config.toml
n_layer = 8
d_model = 128
n_head = 2
n_kv_head = 2
head_dim = 64
d_mlp = 320
vocab_size = 4096
activation = "swiglu"
norm = "rmsnorm"
norm_place = "pre"
norm_eps = 1e-05
positions = "rope"
rope_base = 10000.0
rope_fraction = 1.0
qk_norm = false
attn_scale = 0.125
bias = "none"
tie_embeddings = false
parallel_block = false
init = "normal"
init_std_qkv = 0.0442
init_std_o = 0.011
init_std_up = 0.0442
init_std_down = 0.011
optimizer = "ademamix"
lr = 0.000635
beta1 = 0.9
weight_decay = 0.26
lr_head = 0.00494
warmup_steps = 465
schedule = "wsd"
decay_fraction = 1.0
decay_shape = "exp"
final_lr_fraction = 0.0
batch_tokens = [8192, 16384, 24576]
seq_len = 512
doc_mask = true
train_tokens = 138600000
steps = 8866
dataset = "wikipedia_en"
Each number is 128 + 32 x the weight over its row's rms, rounded and kept within 0 to 255. Layers, rows and columns count from 0. The size above them is the row's rms in percent of the matrix's.

# layer 3 MLP gate, 320x128, rms 0.0606, rows 191-208, columns 0-127
size [105  96 104 104 102  97  98  98  94  92 108 100 104  95 100 100  91 101]
[[140 147 120 198  94 128 123 158 151 135 111 137 196 130 104 183  83 112  80 180 143 171 195 138 140 112  79 109 123 148  50  86 176 184 125 118 139 122 152 120 158 178 122 186 140 103 156 177 135 146 208 158 148 120  87 151 145 147  84 155 123 155  98 140 179 150 135 102  93 135 168 137 101 138 145 155 118 127  69 120 129 118 121 119 135  77 100 124 150 138 119 100 179 171 136 162  75  81 108 136 101 102  62 120 122 162 133 152 144 158 189 116 114 114 142 142  74 142 109 135 180 173 153  72 150 167 136 142]
 [137 106  95 112 136 121 109 110 140  94 159 102 139 157 148 122 142 164 161 109 115  93 104 135 196 111 191 132  77 160 136  73 106 123 138 217 106 157  81  77 111 117 139 185 111 116 161 171 145 200 128  51  67 149 137 120  92 142 136 123 122  87 113 105 134 131 132 129 157 148 119 118 101 135  67 182  96 119 170 126 186 138 131 100 143  41 125 111 140 189 153 134 200 130  97 134 140 134 141 160  95 153 127 149 107 180 134  98 114 157 199 109 127 164 121 139 159 104 103 111 120 136 117 139 192  90 166 171]
 [143 165 169 170 188 169 170  89 142 154 137 155  70 110 118 126 135 118 204 141 186  96 127 153 137 106 104 137 112 113  93 166 141 152  68  66  99 118 165 160  86  78 151  90 100 121  80 109  89 118 118  85 165 151 164 144 119 163 138 136 114 101 122 112 116 165 131 107  94 150 101  87 146 179 131  69  79 142 153  75  84 135 156  82 167 108 184  36  94 121 149  62 164 120 123  95 135 119 124 102 149 119 169  94 132 145 121 131 113  98 101 111 153 119 124 139 106 119  87  98  83  95  98  97 147  71 136 100]
 [100  55 112 121 160 177 147 193  83 107 139 143  94 138 152 152 139 141 150 157  86 108 118  61 135 157 174 131 168 100 120 117 136 107 139 127 118 149 145 127  87 141 151 124 130 126 149 133 125 187 145  79 104  85 129  97 120 166 111 159 183 213 104 167 164 143 101  96  81 102 156 133 189 138 109 118 159  57 171  88 131  97 143  91  83 134  86 172  96 108 119 114 205 164 123 135 117 150 121 105 138 121  95 129 114  93 132  90 136 119  76 112  76 182 119  93 121 103 134 129 192 152 173 167 114 148  55 150]
 [138 168 139 130 127 147 180 177 141 144 137 122 110 167 159 112 118  76 115 152 119 183  75 190 143  85 156 132 108 152 188 124 178 148 149 114 123 122 149 197  73 131 120 139 146  99 157 108 134 146  81 116 216 124 126 165 184 146 132 143 122 119 139 139 119 101  64 129 135 129 123 132 113 114 135 141 155 159 127  66 124 153 157 119 131 148 143 123  83 148 153  97  74 153 154 116 103 124 139  89 148 131 166 150 172 195 117 197 107 136  65 179  75 182  74  87 137 131 152 124  80 158 142 168 152 193  69 131]
 [ 83 109  98 176 163 110 125 129 129 185 121  97 185 164  83 135 155 167 126  77 156  88 123 110 142  98 149 164 134 131  96  86  87 102 177 173 120 120 146 125  87 125 100 118  96 127 131 146 154 132 128  96 109 156  40 108  82 142  68 122 145 145  93 129 103 142 162 132 136 164 187 108 138  90 117 137 124 156 176 168 104 179 218 105  85 132 135 175 149  90 148  86 173  85 112 117 163 100 206 169  71 102 147 112 136 121 113 117 166 147 127 132 183 114  75 120 153 109 118 108 100  91  78  99 127 116 141  87]
 [128  81 129 123 109 138  91 119 123 152 102 101 115 139 116 114 162 161  63 125 137 105 137 188 127 154 151 146 121 124  83 167 126 135 163 127 125 146 106 201 134  97 175 136 116  93  99 136 129 147 135  92 138  82 113 103  97 100  90 130 135 141 134 119 101 172 154  93 118 147  84  99 138 133 105  58  96 134 151 116  89 104 136 171 100 167 134 106 140  88 166 160 196 101 177  74  84  64 154 171  67 145  43 117 143 104 143 111 156  55  62 134  99 118 153  86 158  43 143 159 147 158 117 146 122  92 118 184]
 [124 179 103 118 155 159 138 107 109 142 125 110 119  90 126 132 156 161 111 143  60 162 136 133 146 162 149 135 121 150 120 153  93 131  83  92 162 128 138  95  89 109  81 173 138 131 133 209 115 155 143  81 111 130  64 157 151 156 154 109 133 140 123 145  98 160  85 126 130  91 153 127  88 140 186 104 169 171 146 140 103 182 208 154 118 102 100 104 158 115 137 105 141 103 147 103 103 119 131 103 136 140 138 170 100 101 104 217 102 196  74 138 145  97 188  76 134 174  78  59 123 145  99 186 145 141 201 138]
 [139 137 127  74 139 154 143 151 166 141 128  90 106 118 115 150 138 123 200  93 194 168 137 133 140 129 172 140 119 116  95  85 172 188 132 144 153 121 138 117 181 100 141 104  98  79 116 130 118  80 117 119  87 155 141 127 168 125 107  62 100 127 137 115  74 119 118  95 117 145  72 147 143 113 144 200 119 154  98 176 141 112 105 129 173  68 113 120  99 164 119 188 182 121 104 158 137  79  41 193 133 151 148 120 141 119 120 162 150 115 106 145 191 121 126 126 106 102  35  84 117 154 166  81 180 143 124 138]
 [150  88  93 156 113 183 101 131 115  97 104 157 101 117 114 105 118 161 102 126 108 123 136 170 114 159 124 115  83 145 107 184 138  99 158 118 163  82 148 125 109 126  94 172 129 160 108 105 146 163 149 103 114  84  99 124 138 174 143 128 191  83 120 141 148 175  45 120 106  77 102  73 159  87 131 107 150 115 206 105  81 107 194 130 174 131 141 177 149  89 131 137 127 133 179 137 114 190 103 131  93 140 118  40  68 162 137 131 111 127  68 112 114 177 143  84 117 114  93 167 130 126  94 184 126  99  95 173]
 [146 120 126 106 144 128  79  87 172 123  77 126 162 170  99 170 103 116 145  94 150 125  94  91 121  98 130 111 181 145 142 119 125 181  88 145  92  87 119 120 159 118  65  87 130  84  55  95 135 131 132 121 131 154 121 134 194 144 151  85  83 114  97 121 121 106 114 138 124  91 142 143 123 168  89 177 117  78 127 121 158 117  91 120 166 110 140 150  79  96 222 146 159 122 151 204 154  73 125 153 115 166 148  94  59 160 107 151 146 100  92  68 108 151 165 157 141 107 110 126 143 135 169 105 105 187  72 175]
 [162 115 184 124  97 150 126 148 142 146 143  86 156 162 138 134 123  45 124 133 148 113  79 154 140 131 143 207  85 120  96 180  88 142  72  61 107 157  99 103 116 150 119 121 136 120 129  86  72  82 103  87  99  95 102 106 128 124  99 126  87 139 147 175 116 108 163 142  71 111 133 170 101 152 183 188 132 107 105 162 115 173 126 167 128 126 180 119 108  97 124 107 152 154 112 140 186  82 131 101 139 123  75 136 157 154 151 117 183 148 106 126 112 139  77 117 106 181  58 110 163 158 177  57  94 104  91 134]
 [169  82 118 154 132 142 110  60 119 143 163 130 114 118  95 123 165 143 134  99 201 122 137  71 141 136 155 150 133 155 160 122 160  78 111 127  61 177 100 156 143 135 115 142  96 161 100 143 145  84 148  70 132 148 143 113  66 157  86 121 153 121 154 143 106 195 125 115 100 133 114  97  49 176  90  90 147 130 114 152 162 121  80 164 100 153  80 121  52 102  89 132 134 141 175 114 163  72  35 175 110 152 174 141 103 122 125 142 156  70 129 148 123 130 144  83 159  88 117 124 125  78 123 139 178 133 119 113]
 [119 137 214 139 187 115 165 146 121 151 143 118 152 106 160 117 125 110  95 168 117 144 125 122 134 165 157 174  96 127  97  86 119 110 115 165  92 162 134 153 179 145  45 113 203 103 160 131 111 178 113  93 103 121 159 107  92  60 129 150  91 136 169  55 194 139 146 116  54 178 173 140 193 130 133 130 128 103  94 116  84  73 111 127 128 132 150 122 113 112 133 122 143 115 190 159  93 147 146 112  97  99 173  96  86 146 122 139 118 114  49 134 120 145 164 104 152 110 120 127  79 160 126 113 187 148 125 106]
 [139 169 116  93 124 164 127 137 108 120 126 118 189 125 105 119 129 100 148 173  87 149  98 144  91 126 140 166 117  97 106 169 142 122 109 143 147 112 113 164 118  98  78  97 121 146 154 125 202 157 129 107 181 175 129  74 123 154 140 116 110 161 161 132 101 130 125 132  83 157 206 157  83 103 161 134 106 169  83 111 142 126  97 121 126 119 111  86 141  85 140 141 105  66 109 153 127 135 112 102 166 144  83 176  38 114 165 172 101  30  91  87 180 167 144 187 130 148 134 175 123 160 160 127  87 173 110 192]
 [108 107 152 114 170 148 107 150 115  94  97 128 140 111 110 114 117 162 177  94 103 181 146 115 124 134 106 139  95 130 116 147  85 158 204 134 163 124 114 139  71  59  81 146 102 150 173  65  89 163 141 159 156 205 119 148  84 115  78 135 114  98 149 160 149 125 154  91 101 114 199 108 155 115  73 119 118  62 138 166 118  97 173 149  88 162 120 114 156 134 126 143 192  78 115  91 131 136 201 165 175 125 133 131  97 152  87 132 104 115 183  97  87  98 102 151 122 128 154 100 153  62 140 126  97 125 102  79]
 [204 121 119 143  87 155 105 122 204 128 150 129 115 134 123 147 135 154 102 143 130 136 148  98 131 104 120 121  93 117 157 111 129 147 111 126 151 125  60  99  80 163 144 113 134 168  91 157 175 135 119 143 154 140  75 128  78  93 165 165 125 164 113 200 173 165 130 119 171 164  99 161 100  96 105  84 145 154  60 138  97 140 164  81 127 153 106 137  90 187  64 134  75 129  88 139  81 131 152  97  97 114  96 107 111 197 167 125 158 134 143 183 136 120  55 114 130 125 177 145 195 119 176  87 116 152 141  85]
 [ 94  97 127 152 122 204 145 131 158 165 104 145 183 110 135 116 138 128 123  93 165 119 118 130 148  81 164 129 122 135 127 142 130 159 133  94 127 121  86 153 120 134 145 123 200 138 116 168 161 114 148  90  49 126  76  98 135 118 109 160 101 133 110 143  68 131 145  91  51  96 130 118 138 197  90 116 125  48 127 134  88  51 123 176 138 104 123 128 131 115  96 147 122  89  93 103 119 111 175  80 122  97  74  72 128 177 142 115 197 150  76 100 174 137 199 162 153  79 117 139  94 118  86 138 156 136 142 161]]
# layer 3 MLP up, 320x128, rms 0.0587, rows 191-208, columns 0-127
size [103  99 105 104 106  96  95 101  98  91 113  89 104  98  96  98  94  97]
[[119 134 151  99  66 116 151 143  87 116 142  94 139  58  89 199 150 124 174 114 172 126 115 179 184 130 117 128 184 138 158 144 186 153 200 181  95 125 150 109 133  93 144 150 135 144 139 118 122 112 179  96 177 109 123 112 116 157 179 154 118  65 114 176 167  86 140 156 101 152 128 146 129 120 157 167 140 157  77 109  73  63 154 163 103  97 125 176 135 120  70  77 107 135  64 139 172 101  90 151 101 159 152 153 122 112 145 134 179 124 157 115 143 145 111 100 107 160 187 156 171 188 127 121 131 115 129 124]
 [ 96 161  88 116 133 139 137  96  60  98 110 113 128 147 126 129 133 128 138 169  96  53 184 103  86 122 139 141 150  82 126 129  42 111 158 140 193 156  77 119  94 133  87 112 160 116 108 154 146 142 145 166 157  75 113 160  85 109 126 164 160 198 100 129 146 125 173 134 109  94 177 186  90 131 196 102 173 158 166  97 127 125  86 185  77 152 106 104 133 123 123  95  76 103 116 196 163 109  84 145 107  74 130 142 117 112 147 184  81 141 147 111 141 126 114  98  97 103 116 142 135 125 153 140  77 119  81 117]
 [122  57 119 111 117 125  82 138 123 119  80  73 160 110 137 103  74  93  99 159 103 134 136 125 108 130 161 140 152 128 153  70 140  94 192 124 130 173 100 129 160 166 113 140 138 101 189 144 125 137 120 124 122 167 123  35  98 116 133 123 188 114  96 144 105 128 144 170 126 145 127 145 113  81 130 195 138 107 124 189 135 107 109 173 110 150  73 127 111 110 102 140  98 105 143 150 112 120 126 128  91  86  89 122  89 131 119 160 147 204  54  75 159 219 133  76 182 133 145 154 182 153 135 144 164 171 121 154]
 [142  90 160  88 102  83 112 170 120 116 150 117  89 143  74 173 114  87 169 103 124 106 132  97 141 154 160 112 149 105 122 117 113  98  60 131 134 162  72 131 146 114 117 167 143 169 133 163 114 123 152 196 193  82 105 141  88  47  86 122 174 144  72 147 135 185 190  99 116 125 138 116 195 129 173 187  98 102 126 138 144 170 151 147 124 154  79 159 117 121  71 155 133  83 138 131 105 129 157  84 159 159 110 145 123 178 131 124 122 113 119 116  92 122 118 144  81  63 158  94 110 121 182  99 128 202 128 138]
 [163  74  92 136 102 205 117 154 152 132 175 117 145 104 148 139  75 129 171 115 119  74 144 121 114  98 142 125 184 165 102 142 123 133 100  76 147  93 131 112 119  71 123  91 156 119 150 112  80 101 134 184 144 104 112 141 124 111 141 143  97 124  92 127 147 157 122 124 134 107 128 120 156 188 211 112 128 119  81 208 123 151 143 182 111  87 125 151 146  76 129 116 141 107  55 154 103 102 159 122 135 128 119 152 121  81 150 100 136 149 141 158 169  87 237 148 151 146 156  66 168 125 181 118 144  77 175 107]
 [187 170 164 110 113 204 103 151 124 101 163 163 111 142 146  89  87  88 165 183 126 174 134 185 126 115 124 114 105 103 109 175 156 152  99 114 154 140 114 161 170  89 132 147 175 179 103  96 130 137 170 131 145 105 130 164 190 128 113 168 111 129 163 110 131 144  70 137  83  86  86 135 141 153 140 114 140  73 140 110  89  47  86 174 190 135 152 108 117 112 133 130 129 140 149 165  73 128  94 144 139 158 129 160  88 113 151 130  83 106 102 133 119 120 134 101 114  74 150 210  79 126 165 149  98  93  99 194]
 [124 133 117 181 119 133  84  92 135 115 128 135  99 170  94 152 103 131  88 107 128 142  97 109 130 111  86  74 161 164  79 104  79 145 143 142 162 174 135 119 166 123 148 152 102 166 122 130 139 129 127 180 193  68 164 142 139 119 190 123 186 141 118 160 131 113 137  99 114 160 126 141 150  83  96 149 125  77 122 186 130 166 144  78 125 126  42 179 124  97 152 116 139 178 148 157 112 100 157 144 102  58 126  66 170 149 117 165 144 148 108 138 107 139 181 202 107 141 114 151 163 106 186 101  38 113 151 141]
 [143  86 105 186 175 191 156 105 121 142 156  86 125 139 141  87 112 119 152 115 207 104 125 113 134 109 136  96 105 132 139 162 140  52 155 180 127 139 150 133 122 112 191  95  94 123 144 108 102 176 151  85 113 156 149  93 167 113 105 141 131  46 146 127 113 136 152 188 152 141 105 123 118 124 106 161 108  51  63 130 125 136 113 110 156 131 152 156  90 131 163 155 105 162 141 165 228  76  94 148 149 109 155 123 128 108 114 113 145  94 143 126 125 159  71 140 141  92 179 188 100 146 178 125 104 105  72  93]
 [132 164 127 193 107  89 120 138 119 182 130 149 111 162 143 107 119  88  81 193  96 110 142 132 107 126 136 137 156 149  53 142 195  95 121 109 153 158 126 207  92 140 141 133 102 185 120 157  78 155 130 128 182  86  78 109 148  91 142 137 135  89  76 116 151 147 100 132 146 145 146  61  88  93  95 126 138  58 112 112 128 119 190  99 102 100 114 110 125 131 173 108 108  94 154  97 132 134 172  93  40 136 128 129 122 155 116  81 140 131 104 143  76 203 149 152 170 152 169 141 167 148 144 154 139 117  82 100]
 [132 165 141 114  99 113 233 119 125  85 124 108 111 124 134 158 144 128 120 136 140 136  93 104 127 141  77 121  78 149 108 137 131 138 154 138  69 124 111 120 205  94 134 155 128 131 192 149 125 191 185 158  66 118 156 101  51 144  96 119 105 157 151 117 119 131 128 105  97 137 105 103 146 112  66 101 144 147  95 116 152 123  50 146 159 129 150  80 133 128 129 128 139 170 111 136 140  47  68 108 111 144  68 115 136  97 120 105 103  95  51 105 156 146 140 157 118 174  73  98 179  63 132 125 133 109 122  83]
 [ 92 145 110  82 122 131 127  76 171 121 125 133 155 157  84 155  98 121 158 103 158 116 150 106 119 115 158 111 176 148 121 140  69 111  97 170 149  97  84 109 108 103 136  51  98  54  31 140 154 101 140 124 152 146 111 137 159 126 145 114  96 147 129 103  96 135 125 158 103 153 132 106 101 104 151 150  58 125 104 155 116 128  64 131 166 125 130 152  61  58 192 158 161 137 145 155 113 109 105 115  72 155 123 134  84 138  87 190 133  88 141 134 114 103 141 207 119 167  97  92 105 173 177 110  86 144  97 153]
 [164 131 146 116  78 127 110 190 141 120 128  91 135 148 192 180 134  93 124 121 115 124  78 139  80 160 159 185 130 134  95 194 142 134 113  92 162 150 118 110 143 178 120  97 175  82 110 120  55 110 116 139  41  82 101 108 118 126 130 179 160 137 147 178 138  87 177 132 105 101 171 133 126 146 185 171 105 113 123 128 126 160 130 131  75 118 171 147 110 107 110 160 119 151 182 143 220  82 133 115 178 102 145  85 153 142 163 123 154 196 102 103 101  93  90 112 107 156 150 127 155 146 106 128  98 112  74 130]
 [176 114 134 175 117  84 115 113 135 183  76 133 122 155 131 113 143 124 132 156 176 124 128 109 151 134 124 134 142 162 146 107 128  61  92 161 126 133  94 189 171 170 115 124 139 183 126 198 163 157 154 114 144 148 131 151 152 124 178 102 100 130 115 149 152 154  81 146  90 152 106 137 135  61  79 156 159 117 165 107 170 115  78  85 130 204 111  85 148  92  90 112 131 153  88 115 138  51 159 145  94 142  79 159 152 143 137 105 111 201  63  93 160 150 155  99 154 101 135 132 211 128  99 112  80 157 103 124]
 [171 121 141 100 141 124  99  83 122 125 107 147  99  85  86 114 140  83 167 128 130 123 141  79 116 112 125 124 157 166 132 142 187 143 137  35 189  70 183 126  55 159 154  93  87 154  81 121  93  97 126 161 165 118 101 160 150 135 100 114 110 147 109 144  74  83 135  79 169 134  60  99 135 158 106 141 100 167 137 113 109 147 125 137 175 168 102 182  87 144 152  80 124 121  84 108 206 161 111 100 167 130 127 183 178  89 108 157 130 120 184 127  85 103  77 107 162 164 131 149 129 136 116 135 101 118 104 137]
 [158 186 142  91 113 151 115 159 114  58 153 124 141 178 129 110  67 143 168 125  59 121  70 161  89 102 101 161 100 104 129 126 144 161 127 133  79  97 116 122 112 124 116 115  91 162 156  91 238 141 126 102 138 185 128  71  90 105 128 116 106 178 136 103 156 145 112 156  67  93 162 132 100  92 163  80 125 168  91  63 127 108 145 146 124 108 120 127 157 125 189 141  90  92 121 129 154 152  92 150 153 147 121 158 118 139 186 164 142 101 117  79 178 138 129 174 130  91 146 169 151 138 130 196 132 113 120 168]
 [143 157 155 121 131 152 115 157 139 157 108 134 142 101 110 126 150 131 190 137 100  90 111 146 151 139 120 127 132  91 127 135  91 125 130 112 164  62 116 121 100 107 147 107  94 133 126 118 140 151 145 176 154 103 104 121  80 160 180 104  87 102 145  81 136 127 143 132  29 116 180 122 119 183 155 183  80 133 114  68 127 150 171 169 143 130 179 105 115 122  81 190 180 206 110 156 153 126 165 145 125 120 185 117  78 137 177 212  99 110 138 102  89 160 112 143 147  71 155  96 122  50 128 130 157 150  77 149]
 [115 127 173  92 128 104 149  90 133 107 119 142 103 146 138 140 131 131 145  79 187 141 106 174 106 117 111  97 124 105  98 163 173  85 163 136 119 118  73  78 108 206 108 126 135 148 133 101 157 114 159 191 139  98  93 199 154 119 175  93 130 114 154 169 140  76  86 135 143 157  92 119 176 140 140 131 116 135  98 122 101 136 147 111  75  64 126 159  90 172  98 168 152 123 126 132 184  91 129 109  66 186  60 119 159 147 168 145 118 164 109 132 175 117  86  81 119 175 163 145 195 123 161 126 105 104 157  61]
 [116 108 106 147  84 162 167 133 142 132  54 157 153 135 165 153 118 137 123  73 179  76 109 131 117 148 157 105 178 149 150 183 131 183  99  87 143  85 100 164 165 211 100 136 180 128 137 176 137 127 140 116  80 121 117 147 199 156 126 143 129 143  75 153  68 150 136 152 113 150  98 130 119 187 104 128 132  97 139 124 136 119  93 126  99 123 122  88 153 159 128 178  95 121  81  74 171 118 138  97 159  88 103  89 138 128 177 149 174 150  97 114 165 147 175 157 127 113 132 163  91 129  43 187 161 111 145 170]]
# layer 3 MLP down (transposed), 320x128, rms 0.0515, rows 191-208, columns 0-127
size [103  99 107 107 107 102 100 102  93  93 100  96 110  98 101  98  96 101]
[[162 169  83 145 162  92 128 149  64 133 102 142 133 122 146 126 132 139 125  69 129 115  64 124 104 140 116 197  99 162 104 148 141 171 139 101 170 149 157 133  87 113  67  78 168 144  57  90 133 188  93 116 151 171  56 134 156 120 153 126 100 108 126  93 139 142 139 179  88 160  96 161 113 166 140 139  58 114 140 107 164 161 134 113 133 122 153 154  51 132 134 113  87 115 157 124 127  96 115 101 156 136 171 144  85 115 116 124 212  82 130 103 126 103  80  55 150 135  90 152 158 118  78 165 127 107 105 144]
 [124 175 112  87 128  96 170 162  82  85  81 105 122 142 139 111  89 121  75 122 131 129 170  64 111 127 145  86 135  70 111  91 150 100 104 155 143 133  94 158 148 152 113  99 105 128  64 141 125 192 159  95 186 127 110 147 113 161 140 159 186 183  87 107 163 135 158 108  90  27 106 155 144 143 177 154 120 126 129  98  96  44  91 121 110 129 142 143 147 111  99 143 122  82 112 101 106 126  82 158 128  74 121 150 112 135 131 167 157 144 171 106 114 125 175 152 150  88  54 104 148 113  98  85  98 154  92 148]
 [ 99 128  71 110 108 174 112 119  94  19 142  76 131 138  93  61 157 125 136 140  97  95  82 115 167 105 173 103 131 135 119  78  87 113 156 132  79 110 154 138 138 119 197 155 101  81 110 141 129 100 121 144  55 121  39  80 113 124 124 145 130 107 155 115  77 120 186 124 130 102 137  82 138 139 115 170 175 170 116 139 141  67 147 110 172 134 134  97 101 118  84  99 155 135 137 107 145 146 136 130  89 150 160 100 118 142  60 129 193 120 135 120 133 157 122 112 171 106 159 126 129  92 185 133 139 148 166 182]
 [115  47 172 178 113 165  95 136 194  86 156 104 132 135 131 147 133 138 120 150 117 102 153 141 134 102  96 120 152 153  91  93  82  91  73 169 119 113 119 157 143 153 149 120 154 177 168  97 183 124  41 152  93 171 127 102 146 130 126 129 146 176 119  91 175 154 116  95 138 114 102 172 171 202 134  82 108  49 172 120  97 146 124 144  73  48 100 131 141 114  98  88 135 142 126 160  95 133 200 125 122 102 128  98 128  81 102 132  99 119 140 136  97 109 110 109 118 163  71 102 138 110 125 145 106 193 122 135]
 [100 122 106 174 151 112 142 131  95  82 125 176  80 165 149 129 102 100 100 132 193 165 116 133 144 113 120 170 117  85 136 150 156 192 161 129 101 103 121 194 129 145  90 123 113 137 138 132  68 209 107  89 121 144  87 128  89 168 167 102 141 114 162 181  80 135  78  99  78  88 115 140 105 133 128 135 118 151 153 104 134 118 157 101 179  96 149 119 133 119  95 166 146 163 185 109  84 135 163 120 165 107 139 126 108 153 138 125 176 132 134  88  91 140 108 145 161 121 216 135  52 131  70 146 161 148  65  65]
 [165  85 171 110 134 101 130 164 146 112 135 170 161 162  75  68 113 114 129 108 171 114 130 191 207 142 170 113  97  83  94  95 108 126 189 129 122 152  98 116 112 134 120 145 135 144  71 176 164 124 105  84 108 144  73 126 125  65 134 187 161 142  85 128 153 104 104  98 120  72 152  93 160 135 113  92  84 105 125 160 132  92 147 133 161 139 126 166 133 115  69  96 181 140 158 116 126 110 187 128 107 142 133 138  37  78 140 108 131 126  57 108 191 106 137 135  97 140 109 162  68  88 114 117 114 133 106 120]
 [128 171 122 140 126 167  93 131 158 119 151 109  30 104 149 105 106 127 102 139 157 129  98  73 150 129 119  94 127 148 151  99 119 138 137  77  96 147 176 101 115 151  72 119 154 116 142 123 131 157 112 150 132 130 176 171  96 103 197  77 128 158 145 114 138  80  26 128 152 163 154 168 157 119  98  62 147 151 122 162  69 135 152 121 168 135  60  98 156 129 133 134 156 133 117 152  60 160 174 137 135 135 139  92 164  83 113  87  76 158 138 121 148 193 121 166  96 159  96 112 182  95 124 107 124 120 141 190]
 [158 138 102  99 181 120 135 128 126 148 163 165 110 124 160  72 113  96 172 151 102  89 145 115  72 125 142 222 110  46 141 197 155 122 149  76 123 151 120  80 112 146 123  93 117 120 128 116 132 185  94 114 149 116  94 140 145 107 110  98 175 167 157 149 122  67 126 135 117 166  83 116 143 138 156  96 143 110 131 107 144 141  97  79 121 143  81 156 199 132 143  93 157  44 128 116  66 172 144  88 134  79  89 127 141  66  96 157 121 131 107 106 143 124 168 111  83  74  96 141 135  75 131 164  96 151 144 134]
 [ 98 161 124  59 149 130 131 112  97 158 116 146 143 129 129 103 115 133 161 104 132 106 152 136 133 103 142 188  91   1 159 102 122  97 132 138 134 140 123 166 155  88 152 166  78 144 130 113 154 150 115  83 135 125  66 100  94 131 147  95 109 124 119 125 149 133  82 106  63  23 137 131 141 113  91 152 149 127 141 167 188  79  72 157 135 122 178  77 136 123 113 112 191 126 138 127 157 154  94 108 137 151 188 146 150 170 149 135 181 141 111 171 101 132 111 120 118 142 102 106 153 105 101 110 107 156 194 191]
 [ 54 154 131 128 119  99 204 102 156 120 136 120 184 148 132 116  66  91 112 142 123 102 147  95 147 108 140 101 192 129 183 161 101 136 121 173 111 139  90 127 176 182 201 102 102 155 145 174  75 142 111 157 131  93 165 119 153  89 138  66 111 129 123 174 150 167 110 112  90 110 189 120  78 115 157 147 145 108 114 119 218 103 115 131 108  88 143 104 199  98 125  99 166 130 125 151 156 167  87 112 112 158 132 180 182 162 134 115 143  77 116 117 162 123 144  95 135 146 200 106 113 127 114  87 113 122 114 120]
 [100 145 122  96 146 132 150 116 147 118 147 114 131 144  93 218 137 113 105  83 135 155 159 113 143 166 108   0 183 255 144  86 113 126 152 147 137 107 144 138  91 182 108 126 106 107 111 144 153  97 123 151 149 121 161  73 138 141  89 105 166 165  94 109 154 143 111 129 102 170 116 103 134 104 128 149 116 102 126 165 136 138 149 126 147  99 146 131  69 109 138 159 125 102 154 157 141 157 108 100  98 122 104 141  91 171 146 112 183 155 198 138 126 114 104 176 171 131  95 145 122 123 129 130 152 139 132 175]
 [129 151 173  88  62  89 104 151 137  99 142 106 100 140 144 125 125 165  66 147 143 166 102  84 163 168  92 119 183 193 195 199 147 129  72 108 147 155 103 138 141  98 158  88  63 102 128 141  57  90 126 104 159 118 190 147 118 181 164 130 103  78 161 128 180 156 150 166 135  97 166 132  94 123 165 155  98 166 130 132 111 159 124 110  74 145 166 114 122 120 129 130 126 129 176 145 153 152 102 149 125 118 172  81 146 119 163 101 137 152 212 129 130 109 143 102 109 117 100  97 198 158 165 156 121 131 113 118]
 [108  96 103 107 119 195 107 194 138 112 135 138 111 121 135 121  79 135 127  81 120 150 118 166 141 108 201 197 120  98 119 104 157 131 115  86 154 116 133  92  73 147 113 196 105 174 170  85 112  95 101  86  78 131 138 118 139 153 147 139 141 127 142 188 141 157  94 119 122  64 122 159 130 130 116 122 104 122 166 107 169 135 162 146  62 146 173 161 103  66 130 154 148 108 160 143 133 203  98  95 153 134 119  90 103 159 144 130 173  93 154 135 159 125  91 126  73  97 131  55 158  93  83 186  97 163 158  85]
 [128 151  99 101  51 154 126  98 171 134  98 165 158 146 127  95 148 102 187 106 113 113 150 128 133  57 148 130  81 108  99 133 198 192 154  99 136 104 140 111 141 133 149 162 102 167 136 132 116 179 132 143 131 111  67 137 105 139 117 150 126 155 151 165 100 178 114  53 139 127 124 139  83 138 223 110  98 100 172 130 110 102 181 175 133 155  70 116 119  94 193 149 163  61  83 132 158 121  60 160 121 111  88 123 140 165 106  98 154 141 153 142 113 119  95 129  81 143 132 142 148 118 105 161  69 101 102 101]
 [164 144 140  98 123 101 100 106 113 125 153  87 122 112 113 159 162 162 134 159  97  99  63 121 154 209 100 184 110 124 125 134 134 160  77 151 151 134 122 124 147 142 139 114 133 125 173 124 133  90 127 128 168 197 243  42 134 147 178  68 128 152 155 134 109 119 133 138 129 134 147 148 114  97 100 106 143 188  90 108 129 131  95  73 121 108 128 105 129 116 144 156 107 127  98 127 126 123 113  87 184 144  84 213 110 116 147 139 107 123 169  84  41 174  88 149 151 112  82 104 144 144 161  91  90 119 101 156]
 [101 137 187 124 183 138 113 158 144 165  97  89  93  69 103 182 145 126 132 163 100 108 117 143 147 158 175 138 133 151 129 139  93 139 120 118 201 179  53 138 161 103 143  99 103 157 149 107  93 176 159 172 149 147  79 186  88 133 193 108 108  72 118  92 118 191 191 122 124 131 165 171 126 158 133 141 113  61  89 148 115  46 109  90 152 140 125 121 205 156 172 104 129 123 153 180 122 139 137 103 122  98 148 130 170 122 123 192 127 140 130 138 134 117 107 149  84 144 111 111 136 105 104 157  76 106 125 130]
 [158 179 110 125 158 101  82 129 102  60 207 121 174  87 173 125 117 158  94 178 127 148 141  92 115 153  69 139 107 124 117 140  88 120  98 117 141  54 156 100 183 138 116 118  96 129 116 114 123 175 131 114 148 167 147 189 166  92 164  68 153 141 139 106 122 126 126 138 145 129 185 134 111 152 165 153  90 121 177 209 145 153  61  92  94  92 112  66 115 129 129 171  84 131  83 130 154 125  98 186 130 134 121 117 144 134 126 122 133  86  47 179 130 120 157  89 139 161 108 115 127  84 166 149 138 164 138 136]
 [125 143 118 122  44 132 137 146  90 117  58 129  37 126 129  99 142 111 125  74 119 105  57 112  85 162  91  98 127 110 133 167 138 146  76 151  80  56  95 131 146 114 150 129 133 124 129 157 118 141 152 151 141 132 192 143 118 167 172 150 136 140 154 129  91 139 124 178 156 127 152 108  91 152  85 143  88 214  92 122 161  99 162 113  95 133 155 106 131 182 120 211 110 179  79  81 113 160 119 194 151 136 154 118 115  97 175 126 146 114 137 121 143 117 138 147  98 114 108 134  73 154 131 171  86 147 158  92]]